Weights of a small transformer language model: 10 heads of 32, learned positions.
Each number is 128 + 24 x the weight over the matrix's rms, rounded and kept within 0 to 255. Layers, rows and columns count from 0.

# layer 5 MLP up, 1280x320, rms 0.0497, rows 1008-1089, columns 160-199
[[162 147 131 121 168 118 127 131 144 119 119  93 131 163  89 134 105 178 128 148 159 141 145 108 125 124  84 147 100 138 121 106 161 156 164 160 133  90 102 114]
 [123 162 130 138 105 141 180 148 120 109 132 118 113 161 157 135 149 169 129 123 107 143 141 115 102 103 104 121 103 160 127 151 129 159 136 156  54 130 158 117]
 [170 128 143 122 174 137 122 124 152 124 170 128 130 140 132 142 151 171 114 125 109 139 110 128 120 159 142 124 131 141  95 161 149 112 130 129 154 104 122 102]
 [123 111 163  98 143  74 118 117 152 137 102 110 132 147 119 136 119 119 187 128 126 136 124 104 126 127 109  89  99 154 103  95 145 138 190 115 150 115 105 142]
 [129 123 142 155 160 124 144 103 172 160 151 139 109 144 105  88 148 115 149 166 135 123 148 137 129 118 131  97  94 185 140  85 137 149 109 109  99  97  84 142]
 [107 163 142 148 149 118 153 125 145 158 112 129 155 157 136 141 110 102 156 118 104  99  77 127 127 116 107 132 159 112 105 127 176 152 112 148 125 103 104 144]
 [136 140 134 107 151 124 152 111  82  75 118 107 123 176 122 150 163 142 126 163 107 164 113 132 126  86 101 162 124 175 111 165 143  97 111 135 124 107  80 176]
 [132 106 137 121 172 133 114 132 154 118 138 128 104 163 117 117 125 151 114 147 124 133 124 117 123 136  92 180  87 127 124 120 145 133 148 163  95  73 130 155]
 [147 122 134 115 155 112 151 116 118 116 129  95 117 122 104  85 132 134 135 153 103  87 118 134 143 134 147 132 131 130  75 146 117 142  93 120  88 114 151 124]
 [112 177 126 105 177 115 118 125 116 128 126 112 142 154  74 122 118 156 128  89 117  87 157 133 111 146 141 121 158 127 149 129 148 136 148 115 145 144 161 108]
 [185  87 137 126 169 152 134  92 144 119 130 129 149 144 139 147 115 122 151 103 114 161 100 122 132 105 140 118 165 128 137 128 158 109 155 123 111 142 111 115]
 [ 99 114 122 126 134 140 177 141 152 132 123 123 152 120 110 133 194 121 141 109 102 150  97 102  91 122 102 159 121 143 115 119 147 150 132 142 122 156 115 132]
 [127 142 156 147 114 114 126 142  92 119 103 140 111 157  71 176 118 116 137 100 127 170 123  98 138 125 135 118 140 136 123 143 140 180 150  84 122 111 142 176]
 [117 121 158 144  86 143 134 124 167 101 172 134 129  86 146 125 125 150 163 105 125 128 125 107 112 122 171 124 154 104 102 129 125 119 160 134 125 127  97 145]
 [108 129 144 124 136 182 146 142 111 110 106  90 143 129 124 182  91 152  93 111 143 159 132 114 119 107  94 128 114 176 101 162 136 134 119 107 115  63  98 134]
 [122  91 159 106 148 185 106 133  85 126 105 116 143 100 113 148 149 150 147 146 159 149 127 106 104  96 151  80 132 157 128 112 182 165 102 113 111 113  85 147]
 [126 174 136 107 119 128 168 147 145 103 144  99 137 131 103 147 132 139 164 148 124 125  72 136 136  92 132 175 110 120 101 121 134 124 126 132 131 126  78 135]
 [133 124 114 109 140 176 113 101  93 148 131 131  97 123 125 107 154 101 153 171 135 114  70 126 146 127 112 123 121 152 145 133 130  71 124 114  75 140  47 151]
 [123 112 146 161 174 107 137 116 114 132 127 174  85  87 148 162 114 179 134 182 121  92 125 119 110 137 139 177 132 143 124 122 130  97 133 132 103 135 127 160]
 [150 145 139 119 155  95 127 120 126 108 138 144  78 146 153 142 117 144 131 136 106 108 157 121  97 165 130 117 159 136 125 138 165 119 124  91  97 140 120 151]
 [175 135 133 136 145 135 137 102  96 121  81 159 109 131 124 107 159 173 111 122 111 121 117 104 121 113 134 144 142 131 131 109 148 142 163 149 130  82 126  86]
 [157 113 135 160 118 127 113 129 135 144 140 156 146 145 127 138 170 126 164 123 112 137  77  97 135 119 156 115 123 120  57 115 118 141 163  97 115 105 132 115]
 [152 160 143 117 219  78 147 159 140 156 136  96 106 128 126  85 133 116 121 120 150  89 145 129 105 173 119 115 168 144 113  78 140 152 111 135 107  95  63 153]
 [141 102 144  96 129  84 164 110 121 135 108 123 112 115 113 152 155 127 131 120 140 142 123 118 166  89 118 137 160 167 137 122 148 144 137 114 115 138 135 123]
 [150 120 143 147 156 168 148 146 112 119 122 133 138 140 117 132 109 161 135 169 126  79 127 147 117 139 101 165 177 115 141 123 125  97 124 121 136  95 144 138]
 [178 134 145 129 114 150 128 111 126 149 125 128 148 122 124 158 148 111 102  92  73 128 104 120 118 133 103 136 144  90  98 123 119 156 130  61 119  90 148 103]
 [116  94 144 150 125  87 130  98 201 116 148 138 116 111 138 130 125 117 196 128 118 129 102 126 135 112 174 146 134  92 115 101 133 122 132 147 103 108  76 124]
 [175 147 156 141 177 149 131 141 156 136 138 156 140 152  87 172 108 115 144 121 124 172 116 140 128 134 140 131 164  85 106 108 114 138 162 141  98 128 138 108]
 [174 134 147 116 123 151 135 132 125 112 166  52 133 129 131 129 161  99  99  77 131 200 139 116 127  84 149 141 158 119  87 117 129 179 155 140 121 146 157 113]
 [152 142 131  86 124 137 118 115 121 147 138 107 101 118 116 126 155 142 119 101  99 124 124 133  68 112 151 198 125 148 132 108 150 130 118 118 138 138 113 105]
 [125 124 134 118 128 131  99 127 137 141 169  85 116 101 159 132 105 149 120 124 125 141 112 103 107 144 106 156  84 128 173 147 107 110 133 125 149  97 170 120]
 [116 139 125 143 138 128 137 129 135 124 111 132 157 120 146 119 154 138 130 141 105 133 119 135 123 130 130 162 141 122 142 145 140 112 135 112 122 139 121 134]
 [139 128 151 103 128  75 181 139 110 132 109 130  90 162 110 130 123 101 138  92 151  79 142 135 120 131  82 145 154 135 105 119 140 103 177 128 161 139 110 154]
 [146 120 130 131 167 141 133 101 146 124 136  96 165 156 117  89 139 107 128  69 133 142 102 138 103  96 114 113 102 135  81 185 131 116 124 116 141 113 115 122]
 [191 111 134 121 108 137 119  99 134 105 126 145 102 169 164 138 119 117 119 105  71  83 101 123 103 118 120 153 103 114 112 131 116 116 136  89 147 124 111 138]
 [172 161 164 135 132 124 114  90 181 127 142 148 113 120 123 114 164 188 106 114 126 132 143  89 119 128 145 124 129 100 120 122 146 125 131 103 119 104 151 105]
 [123 129 136 128 135 119 169  91 121 143 128 114  80 155 122 112 105 103 114 139 111 137 147 126  81  87 117 115 123 156 131 119 119 106 135 119 114 128  98  89]
 [140 165 145 109 104 133 168 114  86  91 103 128 119 162 132 108 143 164  69  83 118 118 160 128  76 127  99 158 142 123 143 115 158 115 114  96 148 123 122 122]
 [121 127 122  97 175 114 140 155 149 159 139 122 130 143 113 113 132 138 148 172 132 160 117 132  98 136 144 131 152 144 104  90 134 132 132 132 149 125 124 165]
 [166 103 161  98 118 148 180 114 151 134 105 148 135 180 116  91 126 139 116 164 130  90 147 107  88 107 105 133 148 115 144 110 119 127 132 136 133 128 130 120]
 [149  81 158 125 142 138 159 111  77 164 145 126 115 155 124 171 127 132 114 128 124 151 159 126  87 117 139 173 133 115 156 152 175 139 154 134 117 158 122 149]
 [151 163 143 114 107 145 109 125 117 124 134 151 118 138 131 135 131 203 141  97 124 120 116 106 157 108 128 123 175 180 132 148 168  84 129  81 151 173 145 113]
 [149 110 129 133 128 127 161 134  84 120 111  96 124  99 105 120 180 120 126  82 117 135 147 124 140 114 100 140 172 109 128  69 125 128 139 116 146 132 160 125]
 [134 136 132 120 122 128 158 145 140 126 121  78 135 131 106 146 134 123 147 130 116 127 135 144 118 117 114 141 172 133 129 128 166 105 123 141 130 129 121 128]
 [134 170 136 103 110 140 155 113 130 119 124 153 112 138 137 135 171 123 101 134  84 135 126 126 107 131 120 127 121 152  82 118 112 131 145 143 114 103 139 146]
 [136 150 125 139 139 113 126 116 154 151 134 132 142 129 154 113 159 146 122 130 102 121 141 132 114 129 126 142 146 125 118 120 181 128 132 101 122 133 129 160]
 [137 196 145 130 112 129  98 152 120 147 116 121 168 155 111 107 130 152 108 125 100 145  80 108  99 110 129 126 126 127 126 139 135 105 125 128 114  97  95  91]
 [138 103 142 132  91 171 147  65 101  94 144 182 119 113 130 153 113 100 141 138 105 123 131 127 103 111  97 148 231 136 108 129 155 134 140 113 161 134 142 164]
 [155 173 148 123 136  85 122 134 163 128  93 132  99  99 122 132 156 159 171  78 130 127  95 138 180 130 162 118 128 118 126 110 161 108 137 171 132 146  96 132]
 [123 130 146  83 141 158 172 108 135  98 121  80 164 148  99 127  99 175 136 161 114 141 106  82  98  92 119 120 110 110 116 104 134 157  94 141 146 136 131  82]
 [109 100 155  92 138 144  97  86 195  96 101  81 112  94 100 116 105 122 172 155 160 145  97 115 107 115 129 144 145 169 137 122 147 138 118 159 141 163 111 133]
 [129 121 154 103 152 124 132 139  98 138 129 103 125 112  96  98 179 164 157 164 109 120 117 139 132 143 109 134 130 122 104 139 109 162 153 125 148 123 153 128]
 [135 115 129 115 190 101 111 131 131 146 124 145 125 105  71 192 143 136 118 168 119 119  98 105  93 147 128 158  87 106 155 167 155 135 125 114  89  86 123 157]
 [181 109 147 114 139 126 104 152 117 108 101  80 141 113 137 171 174  92 146 144 133 141 108 128 117 103 125 167 159 119 127 174 132 146 157 179 157 112 138  60]
 [129 123 146  90 157  91 154 118 166  90 138  99 193 138 143 161 103 188  89 110 138 118 120  86 114 124  95 135 147  88 150 107 147 116 105 140 119 111 125 128]
 [120 121 157 132  96  73 175  79 110 176  89  87 122 122  84 106 159 134 143 119 135 129 144 113  83  93 132 107 113 132  93 105 143 151  98 153 122  75 141 103]
 [109 125 138 122 139 159 168 142 120  94 163 129 119 135 106 134 108 124 167 169 138 137 116 129 122 124 121 141 149 114 140  96 138 105 130 117 107 138 123 150]
 [151 112 139 136 159 125 135 117  83 100 155 106  90 156 114 152 127 102 127 189 147 122  77 137 130 112 118 145 128  93 118 128 155  94 127 166 112  85  83 150]
 [149 108 131 110 119 123 159 146 142 101 157 146 116 135 104 120 109  99 156 144 109  89  96 116 118  82 117 183 145 120 134 134 115 140 148 169  99 145 117 101]
 [170 117 132 129 128 143 117 124 119 178 117 147 138 115  86 156 122 134 108 148 143 162 135 126 102 117 148 126 148  96 126 148 126 110 154 114 145 102 125  78]
 [137 160 169 132 110 178 149  90  78 146 124 129 153 108  78 128 125 147 138 136  90 120 120  83 112 120 187 147 166 127 133  73 149 111 156  76 105  95 129 117]
 [ 90 114 138  93 140  83 158 137 132 118 133 153 183 130  98 112 133 147 106 163 137 143 132 126 155 144 119 134  99 164 141  78 176 145 106 149 136 114 132 124]
 [ 95 140 134 110 134 136 158 121 113 117 157 131 103 118 127 114 149 163 135 138 138 111  94 108 121 100 128 136 166 129 104 167 138 131 133 156  97 128 161  92]
 [177 102 152 114 128 122 142 109 143 151 133 132 150 116 129 152 119 129 151  80  82 114 146 122 120 123 100 159 150 144 123 142 154 125 151 109 125 135  87  70]
 [170 116 150 152 127 128 173  98 160 101 181 106 102 140  93 108 160 111 129 120 101 148 122 120 131 146  95 139 137 126 140 123 122  98 122 116  95 175  99 143]
 [155 182 140 142 113 130 137 132 152 139 141 102 110 127  77 157 106 113 165 119 123 150 109 101 106 133 119 139 132 159  58 131 118 143 155 130 131 104 141 111]
 [153 139 139 106 127 166 144 149 156 149 104 113 133 152 128  74 166 176 138 124 120 143 128 123 114 137 145 114  81 151 107 162 100 112 120 184  79  90 151 160]
 [184 135 151 132 139 145 154 131 161 108 126 105 152 112 146 140 145 126 126 185 151 156 103  97 111 127 164 111 157 140 135 116 101 154 131 125 139  97 134 114]
 [138 213 129 149 150 116 108 152 131 144 113 135 158 181 107 120 111 123 163 132 106 144 172 137 118 113 113  74 141 129 136 140 156 139 143 135  88  80 110 145]
 [154 112 121 110 123 133  88  94 141 145 136 184 127 130 138 117 148  93 132 149 122 110 123 129 100 104 127 118 162 109 162 103 134  95 154 137 138 115 130 124]
 [108 132 132 110  79 113 113 133 126 157 124 134 148 126  72 114 129 118 140 134 110 150 150  91 108 123 126 129 111 126 107  97 134 154 115 146 124 100 124 113]
 [131 112 152 108 108 114 116  76 140 145 144 111 113 125 123 120  91 102  74  94 104 155 110 109 106 106 124 135 112 148 131 121 109 167 157 133 116  95 135 130]
 [127 139 131 132  94 116 159 125 160 133 171 106 126  97  92 131 150  91 114 126  89 140  87 123 128 129 115 126 186 117 145 109 145 128 141 137  99 115 101 145]
 [183 157 127  96 161 123 113 120 127 111 104 119  96 104 120 119 151 113 112 128 111 103 113 130 111 136 154 116 108 115 107 159 124 120 124 135 134 100 103 107]
 [118 109 146 135 137 138 128 122 197 117 148 177 104 143 109 103 130 116 129 109 117 131 114 127 135 131 130 112 134 144 111 114 149 144 127 109 128 104 112 147]
 [167 153 155  98  92 140 143 117 152  94 124 133 141 131  95 172 116 131 147 160 143 142 111  98 106 129 161 161  80 142 144  93 134 121 100 118 135  92 102 107]
 [122 126 144 128 106 160 149 128 150 107 122 126 150 166 128 105 146 129 125 136  58 161 110  97 155 113 151 102  59 125 149 110 101 141 146 166 147  97 121 197]
 [135 128 147 143 145  84 158 144 145  78 151 122 139 106 140 115 129  95 172 100 124 134 109 127 131  96 114 150 135 110 128 152 127 169 113  89 105 123 142 158]
 [188 130 137 120 128 123 118 131 116 138 148 158 136 103 142 143 148 100 128  79 123 137 128 102 114 125 153 183 203 112 127 125 114  84 182 125 119 178 126  89]
 [132 117 128 126 146 106 136 115 142 101 120  63 107 102 173 104 134 130 126 161  97 142 102 132 105  96 132 112 120 124 164 109 144 137 160 177 132 108 123 123]
 [136  84 150 142 150 111 173 117 150 113 131  90 144 160 123 144 113 152 122  88  93  96 131 137  89 112 145 142 114 121 114  75 138 145 102 107 122 160 137 151]
 [ 91 177 145 143 133 119 133  90 150 112 125 159 113  95 102 161 154 129 172 187 107 126 124 109 128 130 141 134 188 132 131 125 135 123  88 147 118 165 137 148]]
# layer 5 MLP down (transposed), 1280x320, rms 0.0465, rows 1008-1088, columns 160-199
[[116 129 123 142  96 104 191 112 136  93 106 117 144 104 153 128 155 110  96 149 132 133 106 163 125  90 148 113 114 135 117 155 130 120 153 131 107  94 133  93]
 [166 135 141 154 131 131 175 101 107  97 123 136  90 128 136 123 161 159 142 196 120 141 107  88 100 121 114  86 152 154 160 201 126 108 125 119  91 115 143 170]
 [ 91 152 172 182 128 108 131 136 158 100  69 117 115  82 141 161 112 175 124 123 144 178 112 116 129 128 125 172 149 134 151 144 120 146 125 145 143 170 114 137]
 [147 132 156  92 135 135 140 142  63 105  35 124 137 165 142 125 169 135 108 158  79 119  53 134 112 132 145 152 159  91 119 103 157 116 123  89 132 159  27  89]
 [112 159 112 106  91 125 111 123  97 185 162 115  79 115 158 149 167 140  90 131 151 164 117 186 148 156 132 134 101  96 166  99 144 134 140  91 127 136 149 139]
 [136 147 104 144 127 155  97 125 149 153  79  95  94 107 135 193 112 113 162  58 130 128 152 168 161 114 172 128 128 133 114 162 159 112 143 133 129 124 155 140]
 [138 113  18 100  92 115 146 123 190 123 150 119 116 122  99 127 156 164 103 132 140 102 149 185 124  95  91 136 104 106 115 124 126 119 155 114  86 133 164 147]
 [111 158 126 145  86 116 129 113 116 133 122 148 129 139 150  87 100  84 151  96 143 187 113 135 169 129 134  98 157 108 108 106 154 123 129 115 148 143 137  74]
 [129 163  87 108 117 137  95 116 122 141 147 134 126 145 132 133  92 158 118 101 164  89 156  83 167 113 117 143 137 150 128 123 155  86 152 126 112  93 144 171]
 [140 163  85  85 131 133  89 173 139 106 129 109 180 136 126 137 121 174 154 124 121 124 157 156 136 125 103 141 132 115 195  95 125 119 115 136 137 150 154 143]
 [127 130  72 119 146 104 128 170  90 136 114 136 127 115 127 126 111 126 147 128 152 134  94 157 122 109 179 134 105  79 134 119 121 125 129  88 142 129 148 122]
 [136  93 112 146  93 154 124 127 144 128 160  96 141 125 110  79 155 143 126 129 129 122 118 121 127 155 156 156 157  84 109 144 113  84 138 142 105 103 129 134]
 [131 113 164 142 125 149 102 102 118 128 136 131 131 172 136 114 156 124 122 114 111 171 121 113 103 168 150 134 148 118 123 112 133 100 130  89 136 150 102 147]
 [136 124 144 159 107 103  99 102 165  79 105 102  64 125 182 153  81 160 156 114 169 154 100 128 133  62  97 121 142 180 150 137 165 107  84 138 123 120 130 135]
 [ 90 131  81 163 107 114 105 157 153  97 137 123 128 164 153 119 169 136  84 102 112 113 123 119 101 142 100 152 128 112 141 112 104 138  98 155 127 172 165 157]
 [130  92 179  99  97 108 118 146 144 100 177 152 180 141  58  82 136 162  91 182 116 124 107 164 125 126 110 133  85 146  82 135 167 106 159  92 138 138 144 110]
 [113 151  34 158 126 151 143 122  86 118 101 140 111 133 148 105 141 146 155  90 108  91 178 198 128  74 134 134 113 145 140 148 115 169 153 142 142 144 175 118]
 [100 137  89 101 188 119 129 144 134 166 133 153 131 133 121 114  97  78 131 119 122 145 131  72 143 158 110 160 156 124  86  63 132 147 146 118 157 164 151 106]
 [107 130 112 101 111  77  99 106 115 155 129 121 153 148 125 121 135 154 119  77 134 109  99 160 160 161 176 143 154 126 164 128 137 136 143 156 122 139 151 124]
 [112 124 121 109  81 143 114 158 127 135 127 160 114 158 127 184  93  65 135 133 130  98 157 160 112 159  80 143 144 112 122 148 136 107 148 108 141 144  99 139]
 [114 103  93 105  68 181 138 140 101 144 133 122 132  90 129 154 130 127 116  94 138 125 160 111 133  91 120 104 119 122  80 140 115 120 144 112 133 158 170 171]
 [104 110  91 138 134 127 150 151 136 145 117 154 108 144 133 169 125 102 116 141 106 105 133 111 144 173 115 151 152 114 124 138 131 133 114 131 123 109 135 128]
 [110 141 148 129 129 131 152 161  82 153  77 133 138 151 142 123  99 132 116  91 112 135 155 210 129 155 132  74 166 140 134 105 111 185 134 106 135 106  83 101]
 [119 112 136 105 155 135 146 112 116 164 138 125 111 127 128 159 115 118 146  90 165 129 145 133 143  90 124 101 105  98 130 102 116 155 134 124 134 133 147 112]
 [114 150  74 150 115 107 121 121 122 114 121 142 120 141 110 137 139 111 117 128 155 157 114 147 128 109 134  99  91 152 123 147 142 143 119 139 129 132 110 124]
 [153 129 101 157 144 138 165 157 143  85 164 133 106 158 190 125 144 151 130  80  99 139 139 145 131 137 147 181 140 135 114 145 146 148 116 166 117 122 154  94]
 [ 79 113 148 156 149 133 111 104  88 143 145 113 108 128  95 178 150 135 152  75 155 123 114 144 124 127  94 112 111 158 125 143  86 156 144 140 148 125 113 124]
 [154 134 123  92 144 119 103 124 113 153 119 140 136 121 132 100 145 116 125 131  99  83 183 154 130 121 162 126 123 125 154 157 150 124  84 150 138 115 126 108]
 [ 98 106 142 113 129 138 153 148 104 129 187 151 114 167 108 127 140 143 136  99  97 109 136 192 104 136 125 142  99 146 148  94 122  97  95 159  76 119 167 157]
 [144 145  64 150 121 140 116 159 148 112 118 133  97 132 136 158 140 141 136 120 173 155 126 167 122  98  97 113 149  89 118 100 144 133 120 118 108 103 151 135]
 [133 101 145 136 114 100  85 104 155  96 118 145 125 102 111 159 125 130 111 104 134 171 169 135 129  89 147 127 158 107 128 131 120 119 102 125 156 144 121 162]
 [133 139 129 121 145 151 136 136 109 131 110 132 137 142 112 133 145 108 127 111 156 133 137 140 102 125 132 117 172 115 129 114 144  97 130 144 116 136 121 130]
 [121 151  84 149 187 139 156 127 100 141 123 133 129 118 127 105 121 131 104 161 144 138 138 140 117 167 117  91 126  91 126 181 132 113 148 121 144 112 139  78]
 [ 98 102 100 132 108 109 123 113 105  97 127 139 129 112 167 117 124 157 179 116 162 138 123 129 128  93 116 150 139 115 139 128 105 147 137 102 128 102 158 121]
 [135 124  95 101 127 146 134 146 111 135 120 163 153  89 124 152 101 114 136 117 114 148 108 195 114  97 130 115 158  93 136 149 112 147 127 122 114 161 146 124]
 [147 119 129 164 137 150 163 157 111  91 129 134 151 136 140 165 110 113 138 162 125 130  96 105 139 131 137 139  98 109 140 103 154 143 142 120 105 122 122 142]
 [113 122 143 137 148  96 116 129 142 149 130 104  99 176  96 134 190 140 152 135 130 130 156 159 129 140  67 142 150 158 159 101 144 137  62 114 128 136 134 126]
 [113  70  86  83 111 157 164  91  92  86 140 113 113 110  99  94 119 101 156 169 152  99 165 121 178 132 117 103  95 122 110 132 161 141 128 150 124 150 130 139]
 [121 130 131 142  96 122 133 118 107 127 126 116 134 108 152 162 116 144  93  83 132 108 145 125 157 134 105 157 124 123 130 139 118 109 104 110 120 136 139 119]
 [123 106 168 138  83 122 149 124 106 163 107 165 131 127 110  92 135 134 107 155 110 134 116  59 100 132 136 142 153 144 110 100 151 155 156 176 141 151  93  79]
 [170  94 138 136 160 128 149 123  98 102 120 186 110 114 144  99 119 120 108 127 119 109 123 186 155  85 164  94 153 120 108 103 118 167 179 123  89 120 139 148]
 [145 143 107 161 117 154 104 127 127 135 122 147 120 136 151 145 162 115 116  93 187 106 101 138 117 111 127 130 128  97 161 118 176 105 116 125 152 148 140 116]
 [176 167 115 177 123 145 125 172 112 126 100 126 138 149 127 109 130  90 122 114 127  76 149 165 141 108 120 125 108 132 119 108 115 156 116  85 132 115 124 136]
 [136 124  99 117 172 139  88 114 109 138 129 168 121 120 105 134 127 101 140 131 127 120 142  86 113 141 138 148  98 152 133  95 115 151 154 106 100 141 115 103]
 [124 121 140 128 109 122 119 139 160 160 149 139  91 128 109 101 127  82  91  82 146  95  75 153 151 146 138 107 158 124 160 123 148 140 136 152 128 167 131 125]
 [114 103 138 104 121 111 113 100 117 105 130 141 117 141 121 101 110 144 115 139 142 161  92 167 170 125 102 125 127 154 124 102 111 143 148 152 139 117 111 112]
 [142 122 124 109  95 164 118 134 137 134 156 102  78 153 163 173 124 136 124 121 187  73 111 118 146 101 118 115 141 108 123  99 132 106 135  98 117 122 112 181]
 [135 137 178 112 129 122 107 117 120 160 132 137 108 134 137 116  71  87 135 128 156 122 118 126 122 111 144 154 136 146 154 151 160 144 109 125 146 100 102 126]
 [142 125 101 131 130 120 124 147 108 165 161 111 139 154 167 136  71 143 139 137 105  71 114 126 182  81 126 133  94 142 123 175 117 128 147 125  88 190 134 150]
 [207 171 147  82 112 101  91 110 145 137 168 154 164 144 172  86 163 147 104 133 176 129 130  93  74 146 121 108 111 132 130 123 133 130  91 129 149 102 165 153]
 [139 134 152 165 111 111 129  94  89 148 108 173 115 155 102 143 142 131 123 176 148 148 141 116 132 172 153 140 118 160 115  94 159 124 143 142 166 145 141 108]
 [123 138 169 130 151 125 120 135  83 132 163  90 110 127 130 129 110 130 111 127  96 136 131 150 103 143 100 139 120 138 139 169 105 128 155 121 131 128 137 104]
 [ 85  82 126 101  97 107 118 122 100 152 154 124 140 110 159  76 131 150 116 155  90 132 146 104 148 145  90 137 122 109 152  97 147 150  76 146 128 153 130 135]
 [ 67 100 155 147 136 145 145 143 114 144 135 128 113 118 120  93 128 108 127 146 110 130 132 125 125 142 123  69 129 141 107 121 167 138 107  98  99 138 109 123]
 [106 100 179 116 124 194 128 120 138 104 103 103  83 116 118 149 150 125 134 124 125 100 115 141 122 128 140  95 141 105 126  94 194  70 162  81 171 138 111 153]
 [143 148 142 100 144  81 126 130 164 151 130 113 132 155  98 147 158 217  92  86 128 130 136 168 112 131 127 129 122 127 117 137 111 115 141 145 130 139 140 125]
 [144 170  93 139 123 120 129 129 133 120 114 101 143 107 130 138 165 117 116 111 128 122 143 110  87 136 155 151 119 155  92 134 151 149 122 144 148 127 124 118]
 [138 146 167  78 146 141  90 151 136 116 136 140 102 100 101 141 151 163 100 123 149 125 163  79 135 120 158 107 126 131 178 132 112 109 105 130 146 135 120 121]
 [ 91 139  82  76 134 128 115 135  97 182 116 141 121 105 163 141 176  93 139 119 189 101 154 173 135 163 140 137 130 134 129  92 124 145 154  86 114 111 154 109]
 [ 69 137 130 148 134 152 117 124 127 151 155 122 114 149 158 132 124 139 138 138 111 126 102 131 158 176 103 113 111 152 124 107 133 116  92 161 127 114 138 162]
 [133 119 198 184 114 164  94 169 135 121 130  94 140 138  85 131  86 182 132 148 127 128 157 156 147 129  99 124 103 165 136  88 146 101 104 110 120  23 146  97]
 [167 177 141 106 140 143 157 153 136 142 128 114  75  83 145 113  86 107 169 192 128 101 145  84 160 170 145 146 112 174 119 146  64 127 158 138 145 186 132 143]
 [135 124 107 143 146  97 101 107 148 153  91 128 105 150 108 134 125 153 170  61 140 129 116 170 164 136 160 120 128 130 130 132 112 121 106 105 133 138  97  79]
 [ 94 151 153 145 113 117 134  92 155 133 133 108 136 146 117 118 119 138 135 104 141 148 136 107  99 137 135  68 130 135 125 143  84 147 107  90  93  92 122 119]
 [146 140 130 176 124 146 116 123 128 175 133 122 143 142 105 134  76  98 151 108  92  96  90 113 164 112 136 130 110 133 106 170 134 159 117 129 163 161 143 161]
 [105 111 108 125 136 130 167 126 130 167 151 116 146 124  78 112 134 112 116 163 140 150 142  95  91  76 113 133 161  73 161 119 144 147  74 156  77 130 141 136]
 [ 67 104 148 150  89 177 148 130 124 132 116 141 136 128 130 143 138  93  98 123 177 111 145 116 122 144 151 131 169 160 113 131 156 132 110 121  91 102 115 121]
 [107 127 152 169 117 165  83 113 150 126  85  99 144 132 162 168 117 146 170 126 127 158 152 124 139 112 130  90 154 151 149 107  91 136 155 176 100 117 118 143]
 [152  94  70 110 113 119 124 144 111 118 121 123 132  90 170 159 138 133 114 123 158 103  86 251 117 104 142 150 132 106 163  98 114 118 123 114 131  77 132 118]
 [131 156 134 121  84 140  83 111 132 108 119 120 124 131 133 159 136  94 117 125 131 141 140 108 144 147 143 107 122 141 146 125 145 141 116 132 134 146 159 111]
 [104 111 162  80  90 144 131 110 150 148 166 119 110 124 138 182 152 152 112 147 148 119 127 115 128 102 119 100 131 158 109 144 107 154 109 140 161 124 121 146]
 [116  77 145 155 153 108 193 198 115 118 103  77 125 146 116 141 102  98 127 123 109 101 146 122 133  75  87 154 142 111 155 138 111  60 118 118 117 111 170 115]
 [108 114 132 123 128 153 111 108  99 106 107 144 126 113 113 122 164 138 141 105 120 137 110 159 116  95 117 110 129 154 106 148 138 121 110 140 102 141  89 145]
 [131 126 108 125 135  91 117 146 150 100 187 106 148 122 147 135 109 104 104 120 134 153 128 135 136 114 122  87 108 134 136 106 134 132 137 145  89 136 138  82]
 [101 150  93  99 107 130 139 115 173 179 172  88 153 134 115 112 135 135 124 132 130 123 126 193 152 128 141 160 129 134  88 125 134 117 117  98 125 181 145 106]
 [151 149 141 108 168 117 152  63 134 124 130  91 111 145  86 141 166 110 111 116 115 141 114 147 155 127  92 118 166 136 167 150 120 145 123 125 164 141 187 168]
 [ 92 177 176 109  86 107 138 121 148 128 128 120 100 129 120 146 126 117 125 152 110 124 101 128 175 171 136 125 161 116 161 123 162 138 113  98 108 137 148 130]
 [145  97 130 141 127 122 166 120  76 121 137 145 129 106 113 121 122 122 111 120 124 120 137 119 165 125 159 138 124 126  98 125 114 119 150 125  85 171 143 180]
 [101 117  80 108 127 103 132 137 157 102 112 133  91 118  79 126 113 150  89  94 150  89 119  98 152 182 149 119 113 136 114 124 102 147 125 141 158 115 165 122]
 [127 167 105 150 136 195 145 137 131 149 175 171 110 128 127 167 133 115 115 131 120 119 158 141 127 144 147 127 130 140 111 134  94 155 131 104 126 127 109 136]
 [ 57 195 135  75 119  93 148 145 130 144 135 105 106  96  88 146 150 137 143 127  97 115  84 120 119 168 144 117  73 135 138 116 123 141 125 173 155 116  97  84]]